config.toml
d_model = 128
n_kv_head = 4
norm = "layernorm"
positions = "learned"
init = "uniform"
weight_decay = 0.084
schedule = "cos"
Each number is 128 + 32 x the weight over its row's rms, rounded and kept within 0 to 255. Layers, rows and columns count from 0. Numbers have three digits each. The size before them is the row's rms in percent of the matrix's.

# layer 8 MLP down (transposed), 512x128, rms 0.139, rows 493-511, columns 0-127
103:181131161100135099116184117122154143152163149135099168077074145146122147094090169153149050147141204140120231106154054085138146074157115197145137121134131132187144112152113171080148160137100117113144127147113098119096103128151092145127124122133077113160141187108127201169133100097103131122084112078124134164155125148135079194106122111096119175109165148131132130087158099118168070126127
088:109083141112102108128130127091132147083142211098084043117155184140156157100158110134187057089139145075151161183098128137128154184138085136113155100168103100180135096146103143115115166107093146110115068160143114109121084067185185140116122126137115126137111130083122092179131093168100085073114101070109156132135128103145106146108138080170183139144133145072117110171160097075132112145147
114:161107155130132145202122165163082091099154135113139095125129154099162137119079151095125084143168198052158143110150162181136102093182145094128103152130104106110154081209154173108162171110139093116172152160155048164130164181111105189141097086169062155138153135168152136104156127138113154188137109162090116144141140085087089152153119157175126132124124081152117138100126134070125131110103
139:079166160097168137163156138133171133141147152179133134133122108116161128128091083121108145120132159114147178092181100102154174182089113131194139131119154150133055118142052143132110091132193078100151090120121110137146111169196105126169162132171146120154156156125102085153066142132121126139154124082199125091136089119106066134101164106179174106106085104122157139134049160097196130168111
086:056102067073161089124106103117155107138155155170072143116164116151087120084104208151104110085224160165106138169174131109088066125093100161152153094126119106126147090097151105105097117139158094152126129131129129122138197101104069148102130108106089133108153141148165093120108141144099109116105098102127140113109148119130054172091169070114172133118108154114141173038171140129105128165133
109:149178135157118159108142150055144071137087093091111065116125085181147131154149130115181223170135117156107114089137114161145112141130136119125118112154177115165074100137163085138185101094096136151145118166069116125104131142105120109164135154171122047137111075147165111127160134123153138118100106135081145191102136095159114146159112163102161177186114095124089097144158040116115193117155
099:149147114163071066129129071089109075126101105119183142138123105141111172081090115139146103097164134100121111180094136147077106119094061131175141168116128089120129111092116125110151129153138145080154050093141222142115147113116171153117101128133187079093091114106100157121135112145170169103125160137109150163131094152102204147057110140132068134179154135120191078109145095128086103144162
097:135163153170122183169062161162167147091143143093088186110140085078121178137125140101155129127206095120123170139169091086155144100156113167114131138165064082100130112119156084138147067098106169133130167121179131148121201146133108131137100112131151170127062151132048144144148148099142146159159107110044155139175149130111150136094159182132179123083149144143161141110165108120097081106131
095:122153134108162138177143158157175165104121122148127153124131158139147178155137132129120072136170180120135178128058104131143121116135154116145066116132092170113184046166107145154150168099132122153080106133139074104093100151173104071177107145154132135155063102115054099135156080079128083087152132082150118125078117096168071118104071145116174187125101125114101133113048140149156114093136
124:121075085129108140175192087157133106146140108112088126105135147156178166136151148105131038098070112142177139104112100100134161115131103076133136142050145112118096148120170109139145118132156104134053115111114072113178121157166137155219098070079169176149137105165099065158118169143116108152126118092150106128070113167141163133096137114121150168136147114102195125134128136053145114096103
100:139126118149115123182132151143121138136194105108109123149129092084100062145152115157134107090082088149132108130127158132111117117136130202104092124104117146092175139119108086102110089171104111141129174163108152113175161164126007058102078111142075124131094154189074090129166185160159150136121125176137084086140142144100122137130111123112122058077088150111094097101160126164070111182142
106:141138088132128157103184161143120116165100069105161145210099135174076096123130123174128134127154104169080112107100131106070145176107176101095123127107127132200116121136107101172154088158168202162097122097071109121171131164113131126187210155093122171130131130144161139148081124137131115079115161114103127119138157093119121156095136118127142150175124165169118167171128065213138075090150
099:107124144118159085101068098130161100124159159116147125122125107057150146168138107083162142115113103109082092165105090061127074085144152148141095155124130123088161084080142115184092110128158152126159100172099133137062111156112085163078150088156094136143162119086088104104139150137108145088153102057113137051171149142125139167139136164112095163128093060126169097118041124146089083167112
098:152152155179168150137136129124112047155135079103092075201136178092141163098190128116092142147148123158092108172069124149117194154138122152091141133133127151098092146134147070127144082141094085156084133162110112098132048174136104144112197141137104076094125106106147164132056131112144113076105146115132132106181157121099086130099125146139162088112085118138124099099106151116033116162124
103:141160110110106078102161162119158058125144129155061086145135142140110119119146148147146094089119156082149134135128201104144126143175099058142134133175116118100134097075094170154104143130191120168153099117091161148101076106103141145189143113127198134094134146169141116077102134152124114099218146187149113127094129101182092146137126128174130140104183164156122142103124178150052180130069
107:177171173162106083106188141121127071158099120151182128169135140120147119100100089148124142105056144183139107130101150119173096144153100118162149060114149163179135134121127086114153212141100127132096109100149142196142089077108198164107113152083134129097141089078103105115114144104102166169116103065136116150185117138136081098139168104128194119153109105152143145127109115132151098221122
091:165148157153123149135188130160119158136146153162121155182114122119134115175134099121132137154141150169183122113152110067110155150174129141101127111044050135148083121159095061175100110097172083122083153101160168090096090135143167098083179195113084175131123161088107115131125097163142104141062098140109143115192108120100090169096149158151130112156117126143105164168136210132181133145097
087:153109167118176094112184164145176206147165140157139126083098152043149118117105139127093116109084150127234092093134149130112093120109171085098066111160136091155089083137130092109122155131098157152104132127097101142146152139103169178139141169140117101078153150081098110119110173153095138105130106087162114127117119094118110140143135082140154095150089173163190119079039179110158125134127
102:166127100136115124152112100162086116209090109133157120163143080104196131141100121124156170127122133124136153157126191207129213149153125143130091147160120146073164102113109084117075126114105125131175135177165135142205107123128169147121111206071037122157142097088183104101124118082130143130139088125149142140110092162125134124093159110122127119168107144123125082074138125186109107136061
# layer 8 MLP up, 512x128, rms 0.146, rows 494-511, columns 0-127
088:093113169161161183072077177132104099099153091137119107187073167126176173166189171097155121117133143146131108111106123115156124145142147130116090047123125126132081126156124172124129143142163200102168176135151195172204057133145103116142135105141110116159116102097114145115169110133088159177111175092099137129114159174141142139138138141077178168143204094133153139126148089133126074160120
121:185126149201078072130100118145136128147081138097129113131080202133123136131158160180142117154140158114145171133221112199168162091138103095139143178150136132126159127121164111064139101086161169147105141151120074139071147176146144139122066047109182108125089125172124117156130090136150107101157134112102148173057105130082105096118131203133094140135169123114125141107082128121137131150126
123:101073151075099072131134171132067128114115143112148138137186113111146156103073083133154161114147117149133163108159135154165155138187128102127204128135065077179126067091164129102144049105177122160153125113198092135112095113150135100173129093129149127123104186124129142115119133075136108178134141115156184133116116162151158188127120102138110122120144149134165123134153155030140190183161
084:132109137140145090149103088096150219132141123154134116147155073092139136171220051107198158112150108066106125161150162114151102109139135100128169099132163140105094151049112167102098136163113120174148138101095170126170079143127108136127096161113084139184076120117186182160110130080134151135191168140128094124104128197131105154130142117088146147101124163128156148095134174158121122075105
103:138154123074136112109142134203103083137138038113159187176162117119161162117086135097136129162162125105095159134118120119126104136149148123131142131134090093128169172139157150076128153092192089084104116155117155163143114148139154081080191198098157113072084060169094113188173176153154130138163086186116101136156111090139142121120118103159098107068177114100137143112125132082184144116147
112:139078163146182140167111195157077166109135129115074146129115136121115115127150124205024138178102112154115111076100127142115099120139162157131162125158149099179139111065121176117163101126086170213167121126098130119163089096130169146146171128136120113097101159141115096098124114104121147071143087218110134222125158157115145118131123161124134146161122161159148120156188142124138096165125
112:148131143150132111064124135115079077085103084138093155149133078080110112084152211020070112113098045148141179159112108146108174091135151166129112099145118171133156144144185107100104164099128110139129106130102164093153163093117105116106091166137125146181139153140079087163149136190099079107122143088148149141131101158152085109203118169085132125107139098107144106077156129148116101139127
090:104131172093119173137000125157113154162128083138141118119123139134132125138143151125202174082166114127093182059175111137129167138203161151096153120126146087109109143121149172104153063135128134127151099156164155120094103130150123114173094081125106138124119137074085129100103076133113123184102095148140142154093154204097120143132087158135149190142174104102195104129121099098120103106134
114:122125169129162107099102184097217147094117155170119136150139146135146129083148101151135160142078130214151165139116098162156104131126112133185154097105112125101070195161140113154127165114135110206133120123132159167157179167146128152194160082169170145075129068193107140148106133131116050097168133073102144140168136123124128096119141178101147193146169122118171121159167137125139128132095
105:086092105121136139101109114122117158125130099089114160099119139143163138124172076158134164127123106129141065108146123151134156130162161146110180202116101128088108056125190091105220148067129137173158145111155136117164097115086149127178105084124176112032142158169134089091105136119103126100124085036145086097126149125157142100149102101118109081085124116123141078148172174159087126104169
112:111125134127083147094093156104114141133121161155088124133137232131138101069107117124114112155135115120104152090191182130091105112166114125065140111135096144125090250109078148108128144062154166146087140094126181121108214129160125135160126144078125152105050115150151166146159127135088122125127082155102121122113165124142144080189130144092134103100189078118135127119135133084171158137127
101:133136150147154142064178150072104084088145091136138118095179114143076152099069144152141096110128127129186123102145134136091101116151147123112160123156097158159165149169107058079129126086046124095165142106155154104191170097122152112126081158116129167101148148139145064098117087100125097145124104162084097143133131175113108065189100112131135122142155136125195181140197069128192140102136
097:150160184151110119145142164110127124102180078102151113162083176124144135148211123078115126176106107093152152181177114153177093126141102146137197169085114141163116132154055119100151094112080118132126170103131127104117113194094177064130102130196131169056121109156159079090116105153124166133099091101125154078135135157123125120107139142198110129147116068122074082100124131105140098119165
099:110093154141114140134115136130150087094130113113077150146122126181103148121107172148092105127141084110122135123155136156147142069174090156109171106064122115166232186118135176135094095192175129111111083105144095144180172140158145124161121117113187091164119143131129131134184090073114176095092149118184150124154125112089090071139107194151107154193148116052141143076134167161143137133148
100:133145103151114088090187111122169129080101175098152147133171098122158153092123103119111122179088097134111176162070156185195113114095123052092088129161134046159116087107142112112153121149154115084138136120131169172114147081100100096139177117077104140058079162125124124142153123118124121205110080181118079138109152122118061170127150155129135113159135148094125164120179167150177140152167
093:116126094136143128078026111108135041099171139120118126090115134150136155084109158070178177098105153092098127092094110133114137168169094097119187174131171144138138114136128169147179136110131109134149080172119157135162140134137084120135115089145079159113111141149122086132078088148116092148171163079130141185141081112145043070168083177134122108153152132178153130139140085146122085072124
097:176158132072136136110107108098139098126134179082108112151152133078089096200128126090074139143163135158099138147149101154098115161110139121115167129097103121123144152121109172106187145207128138102146139143160097150108097131098109170125096080145194174166114093129135151159162120068136165145112186173100108172139163204071089134202119184142163157112149109126146094098170128145143135142216
092:115103141182113133120178122194126094085108096090164119139104091096106185135037143114136148145164129129137185023124136136144176175142108141124167069121154137074120140167143180117139180140112142115136127132096122107124084123164163117157117110149132165160107155144100098117126058164186152137075100104110156107123068144152103065121191149074095098155116167106154132172128113139178172140141